Weights of a small transformer language model.
Size: 18 layers, width 256, 3 heads of 128, MLP 1024 SwiGLU, vocabulary 512, 21.4M parameters.
Training: a variant of Muon for these matrices, 547M tokens, 8339 steps.
Each number is 128 + 24 x the weight over its row's rms, rounded and kept within 0 to 255. Layers, rows and columns count from 0. Numbers have three digits each. The size before them is the row's rms in percent of the matrix's.

# layer 12 MLP up, 1024x256, rms 0.107, rows 900-999, columns 128-191
094:155152134124118120140126105147110169158087108125120124140149115108169087085123112141122114136103140130146177132150101095124099081107152162099141090144131167115140137139145145140120121122125157
107:133108104100144067106101125142141188123137110141141127128131118109139060109114156123138124097145169144070109126158132121152149093133161108134121149110128098180070129135150150105135153160109107
098:123100165135120107152145152157110096083156135133169151141122160116173133131134113139158124136129169155130161118102086146122148108126109123124100130160142112172107116106117109119118112100108118
096:062136123137143083179117157131140128137169130191085144129117119121125156105144118178169129076118127089130121138094141121139142120149089082131136168143161106147117160100153116092149135152082118
095:139116129146107138113118115118147100126140094100146169076143124116130112137193140160138155112090104104150170143093112149137158097164141126134121090154100139120123154109102134141104122132152113
096:108095131168152127120141121130098162156124131111138112121109157105157125121121134126104119118140135164140145115089137093136123153131172126114121144104117146127118139113140110125146127119142095
102:111152084120107115132120080110136136134162151114139094162130165096161169113123135103132147117177151130157107117125145139132129130131119149164135115136169121162165088116117136131138124139111149
099:176115091135109152127100127162100111149182131095140122091116125155093108159124088105136120121126089119142115171124121115203140143133187142147128108124135173136146137132151125106102116130108134
095:161105114106197118108122117104129150132106136157168155149077143122110156123132140146132175103113120110159156158123131106174143133154122145146114152192114167139145126130151127092113095093175116
095:143105136145141104160122158145113100142111160129129125127111146063101142104080145113117142135134130138155131127117098115135131116168136114149097121119128126095123188142140102092123116125132108
095:126115121152121116140119148125133136133093121124164105106126126176118129168121117122139107118126064110135116148104094114165129149150129155123139107107157121125100116158131161175120150106153146
100:144120126138132086115136067123131125110094119058132139111135083123114109115115144136134110095125138130152142118124116170128158152168131103160165149108125138136116122158106147136142107131131108
100:141146118160107140134121104108132132114105131198124095132122126151161119145099153105141135148149144145129106090113118078110116102141149132081183155126155121172114138188118139148131105089118107
103:134090144168114130114136122103072169105117153126115180128132169121099116136130135131143147140093133135157119118135142129118081105110139108133165110065100122151108129112123104125138178129115154
105:156152180161170148106132100148130166118121112107117164111075158117127123115155132096122138160151143118167164115096125126112114204136166175163129112126112191101120105136146095130153122138096135
092:160133139128095096136130092131120126152078140171130145126159125129136126162107125118126131124100147147145130121172105122170084120096122139131166123105102140094086107154151155140117159113180132
107:132144108108132113140076154096092110172114160139143170131167119086103150076124135148191121131113125147152098076088122159120115149137114131152101170085137142155104132110128129083132133135189114
093:118127181108136121143103149111123119141132172100129140149078164141109128119122106142133173099128129141108117105155152172098098139122119142106155194120143125147102134101120127097129118205141129
100:116127120120180163114136111124168130167142110105104111161144110146154130110122141128102158162100120109112102109110098129138151129081119143144144160125150146113132165139081108072133171138107135
107:123141167087147131120122126135097096149139097133114078180129073133151135120153107135126132120186131106103109123120109132101087145134118104094104128135147135145103142139156164148099122109128142
103:108106105115113117150141184099090074124142157129080114151131138141093110151139140139160143089119182123143125120145117144113117163137135144131127137103166111164081128118147113108144115096165168
103:083131183175129141159089130165162105094114141092119185144107136146143118130104162099110122141138127191091124155137139111141131141110147100083121085114114148115107123114163100160098110141126121
100:134103122144107104187136101171124128153128091166136197098116121129181094114163126118114141124114158156092125146123141081114153093137140183068122094105129115145121141142105072155097161102117109
098:131143107173109104147155154163136116143112131121130106107126158125090119125130111088133149178105116150132140104121159132115091151156111141146136090091132094185130146119127107161101135159137144
105:139140150098092103149108121115074126095139121134169147134140160150120131130174155120127136098129150137123111134131171131128129094162141092111118114114135170104129130129121061144130170180182131
098:140158101117122125139123125153174121140139128095088115172093119161152180116182134153134101124120107124099110106134134086124110124097100125123123101103155095095147134147139166148118127089108138
100:116113124140126105097088128144151110125110166131122155138091124148118096139157084141157174123154127136138126128128107142169097153175160089150119120129136139159153155120116118146127117116132152
096:163170087146159121117106118108133100141105122129089143172137117146086146100178089135103155131113113141133135148152125120148111120114123136154112135075113135100123131165106120102130139139137112
104:138115134168123147111168158116109123140130174108135151085111126154114141157161129131136121107127126159133120100123130097117182108127164137173138126161146130135115115148084085114092160126158070
098:102124123121169135127123125153116139127102092118168176155152101137116153155125132126117103136141117123175138119101122117153108171141116177127120086093148149126092171117131154126127095113121109
103:093133164138149130135139117122157192142142162114148120094138165157131149113095125131118136136164143117133141154121199149164103152081110189143151134107165149120097149148110139094149091172119130
106:153072150109133132132126089158137160112111125147141115180125158148117101092107135112150146087124157131097128118143122145082082118128122131114149165132132112077130147127141132168159111094089154
094:161163157135102126115096100130147114140111130119146141093129072123130116187132152134168120142126114127098100103168102156094142109133107147116089094143102149126144107167091113131130103107167107
095:128145144137168130138148157138119090176076123131113152139097121100124163087138194126115125154171100116117096133142103114156154149153109144097128141132128135151133112175158118146129103119122110
100:125155092135109127129105131122144152126162142127180144102183159169098172104075089114142102108083138091146173137151129124096127142146163160169137142103095151135156145126105098116142129120088114
102:086115161095117098129109167112135102109109128138126139107099102145166171139153149142116147106137133124116096135070131093147099169122121132139117145187103100145161145171115123136144153152120141
099:170145107139110154141108128143170114110162094119123108131106135138164143136140103096124094084086121112078151128154106165139142109120119161155123145119172138119156166183114150081117098118137134
098:149176133146184131128139111075117108170155134130101187155118131116133096150103134132120111114143154151126104110150114107164150145167106099161132102090145139095137126110094128099144151128142151
099:115092082168141155120125156110118152129126120139142164097158130134121150107189141133119165116102108086134182139130190132114160127123149139121162135120148107121134149137146114140149116118092144
100:105154146109126114121139114121135155113109124125143129146126151114108146108099137130148114087130109109121093137128118121125133163095160130080055118114095158123113145131105109157118113172120116
103:089158127098136122175125176120134105126119116116129092124147096135144126137098142129152136172144113140106165141166184104141114152146132112123165147142125143141124122120113144127144140135128123
102:138173149132144117103157112147073140093131123114096129149136149155135131109137080103098163133110124129139110112154149127161137105126116101142138089147145089112106085153181115191115148118161155
104:130107169095121106140175105155145140155110131149154115181158138143080151149140121124111100100089123139122150110103103114108108114126128154140162168108117084102148129101085099125094124116155097
095:130126176154098119092145085133147114106144140121086153112123130169147149106112137143131102131137130127102105136131099164152152154101137108115147126124124109130158139143142122120119101126098129
099:115137138130116123152117134115108084148109136130183121172159182123105134124126122116147120132092100160137131129087156093161117141164120134117126163153155154145131106148104128097101116103121161
100:127150160179133095131181142139148113070093174137126133141134117136111163098109129086098135114112111131150100087144102133152095124137144131148152109144085138118120111105127144110083112122154120
105:151136098149100143142161135140154110143130093123121147099175142129062105129123128117110133104147154126131107124106125166120102104090103147124103124111153086139169129136119123195133123139131102
092:117112141142142162112104093124138115125138135144119159141133150083150115095134123152135146071130125124158127146122133121123081103146113130139187138113112142129108146130104132181153123118133132
097:118125123138130106132138126183132116156179120140083119122116149118142134131109171163105133113132094167143134158157080119109170132139125119158153122130128109153114126147105141150171100133140102
100:124150177085150158076109147133113109088128113107142108151184138131095126125150077144122122127134127121107137129132171105151152135136148097117096164102163159104131123093129151083105132091118117
108:083135139139139161135155145107129103124106125205174117102141125143127116123084145149118136159123127147124155096091142100085129135188165125124098200104117133150150151150101108137126116066127146
106:139111105145115133162163109135134139165078139137089158131166183133182153115118064183167154129081077090148112138140104127124131127131121148158142153103156133163131148124151108109127136126114108
099:140125137143150110132116129153106148159111135150117108140127141158129167134056120099126183068149105106125154088106204129110092127113144156126148161152096095149112153083098171137132084177157123
106:150178120119132123125144114135141105147158096107083132097126107154123107152134140102111134091107137145124135111122113129134140097129095130131159059121104100116125108099124130114150115128111092
095:137137103093102181132092181130145058103135121135136132135164123114126106127107164156126085104163151102166131101129192150107088130125132113141150160131098124098149099159141133125096110131116143
103:126150156119124130128129124148108171085088116139129132107120109166138120125154175132117108164136162151097164104144133138096137195097098112182169100099158146159153111158127095109136133109141141
103:109120146127079112159123125147111076114167141136117140124136132118130102131130111113167102152168150132140143110118137144100135121147117091096122155105141113117113141119161104096130159137142137
106:139121111114064118151145095132115118157134118104128102075130112097117132135120140144137122141160116114140142133122131173169095141125122099107139131114137141168101122146120132112158080141079149
098:163157125112149134161150120098138107117135113114103135120139123095135108113118139154098093070150087146148173147084120132158120130106141149112155098110136093137155129094094120153143169152090122
099:134073116161157111166126166139147143117113145130117107110101182148129113128105128170149111146153143136141138130073126123158120118084119126113144123118162094094161098149108161111132130141122100
091:146068100112108135151107130131106140123117083140111141102106176163121097112112135136123084126118112110095104126107115085160152175088120098139102140109111126137070107136131118127136141129106118
104:106127129114104111150125087113119169132160111141134142121086105066159163136137117181103121097118113110096097149119146119130125105117180166138126091146128114147130136114149103120146151105111121
100:117109130156111113124183139118110080107082182147143152135123144147142127117116109116150138104137147104126141134097155102132129160155106086157141125175105103123105172120128145151111109139144137
096:116107106089138118152144120144136119119094083085109128135117085142166127159174156132115132113136135132121184140121169151107161098126162095105110121105148098102105151171126122143142105135111103
106:157096154108111143183084122116127125125127125154122154146086142099126148140109091130126139136109151164138117138126150119120111145159122103112159136104116179153154069129144150148107134147134092
099:104128112068125129098144145126137169115125140072056123135114122159154111147083101133110127115152110140156097144104104143114127165127119157149139127080102125166145169168120124115163105099141127
100:131128137144124121154128129100142164107093156089170100074114136092120101121126137086124093100114153111147110131157128125157152138131110135069145093148129143130103081113103108086084138151107111
100:143142096103163086150151063130117096102132139174108139142105162159137130150082134083119152149108106102148149117157156155100100119133145118143104103116053113109092158112108164116163163165127121
097:179128093097174114138126138135130128178123142129143121123161131115159108104111078122127120131104101128102099096106135120155120134125124172137101127127107086104111138133117156128139146092135125
104:159128128089170095147131154143147164150136130146095142150126136128141078132133131102136144138073167162144091131144106145147143105105158133145131134103140146150149129151111069162177128128077097
094:106084111126091148199103113115126148157135133103146123105140128161169124104151127147119124105118134119133145114110140102120108137153159112091106112111127116122145159134123124105120161122149185
106:123131101108122121180114163148187122145083101145136137126131166180107126111152125168123121160168180116149147108162106128118163113098106153124092146157159109160115128150136130127125102128173154
096:142150096142123110145113137169129135105189144136077105145100088130133175100109120145094174142158148132116104111155161115118126156163131142153136144146137172089148146149084135145135157079140123
097:138138111146152111090137134111147156158157161140111160123120183131150107117135139159109127131151160118149131121135110155078134130113145169117106140119126106110072128149164104121124104107163169
105:094138183119145122150112090144134119167073159131157154088110084134146103146123137164143164095123148142146100123112140109116153115078141170116128093171118147141126154192149133088089102153129134
095:150118115144129145131148133156148095122111141127112119092099136114117156145180133147127125146095118101131087120117118158099104110143111127112136119150125135087102093131090106143138097118132113
103:117099132163123119124164153137114116140128175157108118117126127147095156141141124112128169086105163101154124136063100167154157101096130111120099155164182142139149132170136133136137084142135118
097:159144097097153124120139143116154119125160083130118143142100098083122128081121146124111138144127120110151101091129126123093153109147072125163089108133114146173123166147132083088181088117113116
105:120112178145129145113108134099141114133127119105154127101156193118120154131117174143150100135143106086127157131129103125128102139157156187096143168157146129116141124131136117117135103094146086
101:122133134114139103143129131118110128109140151136110148175114142142164148136107132065127147108115147132106101138113143107138061163087148103161150098116125151115149122142162084117118158097129150
101:124141133158105096125135124108140109162149077141139139085122135138095136110116103113154110142133114132151150134142152113109123092158124151163153133166116160157126112126116108136133156157117101
107:106152092119112148129103132146125117089109113162076083169130141137146139114159106159134114140126126132125191123134108173134172138088139127153113138147119099144115167133120109130114107130134159
103:120114116112123127131131099170098141133191112137145118078127110134105117100145118106110160156139164138129142094167113151151157123118111123151137086133145100149136117108124082113132104142125149
101:124138184131120148114128095173155143111099067108124142142069150164131092172135090142113130137151156130126123111120113127145139122124159163133159134105181134120105118148153142115151149060110183
094:092102087132117096185148082095088120121154150136120123120159150133118133120132106138139133097117090162147178155144107132149096158106097117148142120139099149125125146089102122096137136151127155
102:078126145135145155106165125102104151081150111152131126105185080117179177118119121157094119111085127141152116114116104159174129123093113113115143113111173099128125120147155092111140126122117099
101:184125136097115157137134107105127125107162113100111149172103147149096152098117163098130107156125115118094135136165138131130162137141091144093138142130110157143128133125120132139126098137170102
095:103136158152144117111155142122131106148105127095146127094121076141112098110181104153129125147146120158158109133121161133152146146105122153090058093144131133127134142153125150111122151170141130
099:136139151118100126137138150133113162137117099143097151120191127131099140131144132132124157156156112141107125072156158146137130111130110126124148166113142114117177156143174153101162166131101149
101:128120149162092142121157160113150201092139167201135093134157147151105059115119141137119088112121121125084134152131097117130119131168148107095162206153120110107145121109124134112134123164149149
101:168147140106105108132131142111142134157119090136125097162123109126142139136149167132127127149147114101110172109157109160171116106165083125139162115061101145105134125142143109143120157110168152
098:140167087154151147102124133141110146122155159120134097115119135090132135127165134104154104088119153174127173157138146104123158104113163124131127142165112089154096164087103105069125125164106150
093:152164128119123148129126107101124093118171169090149106116133152130100113115120104112140140128169112105092111173124114100115172113141159144140130164145169165129149122104131159088159096136125150
098:116147085178072083145145122090131167118117136119148161125111104100143151108110132156082143130130131101106136156097142136125086088103108076098107071139116099159137111135113107149142099103117149
100:153151124128132105077146119090168136097109120123102106148169081108132172146138123134095077107138111099158188132079104083114123142129117102173135132150143094113103105139140130129147152140116146
099:096151106150140122110117156110120094160171134123108076139116111129120135145168109145103139136120177138122109108096095117108116130140070131107132149107094076153138183120117136153124113148142107
101:112117121130172158125127076103099132121107071118102122102130104108146115086135137138150160143123137135104129100131109119116130082107141157166127095150113151142174151099097150105139135124143118
097:162167113156147139116135116123104168110122139145130181178113104120073090154170098114110119141138151127115125138120108142103099101109086117141216136162133102155129133144115108118075140139150092
096:095107138112121139161143114187132126145143082115107142059134081138136126141087146111103172120098148113090125128139119094137135142117115105132126101139132103131128110126157128136108093125120131
099:138122130142147115139130130110139118141115138121140127118152148100120151129099082146137124125080113088090122115146107151124120158102123134105127166129128144095110126172106107110108132086117086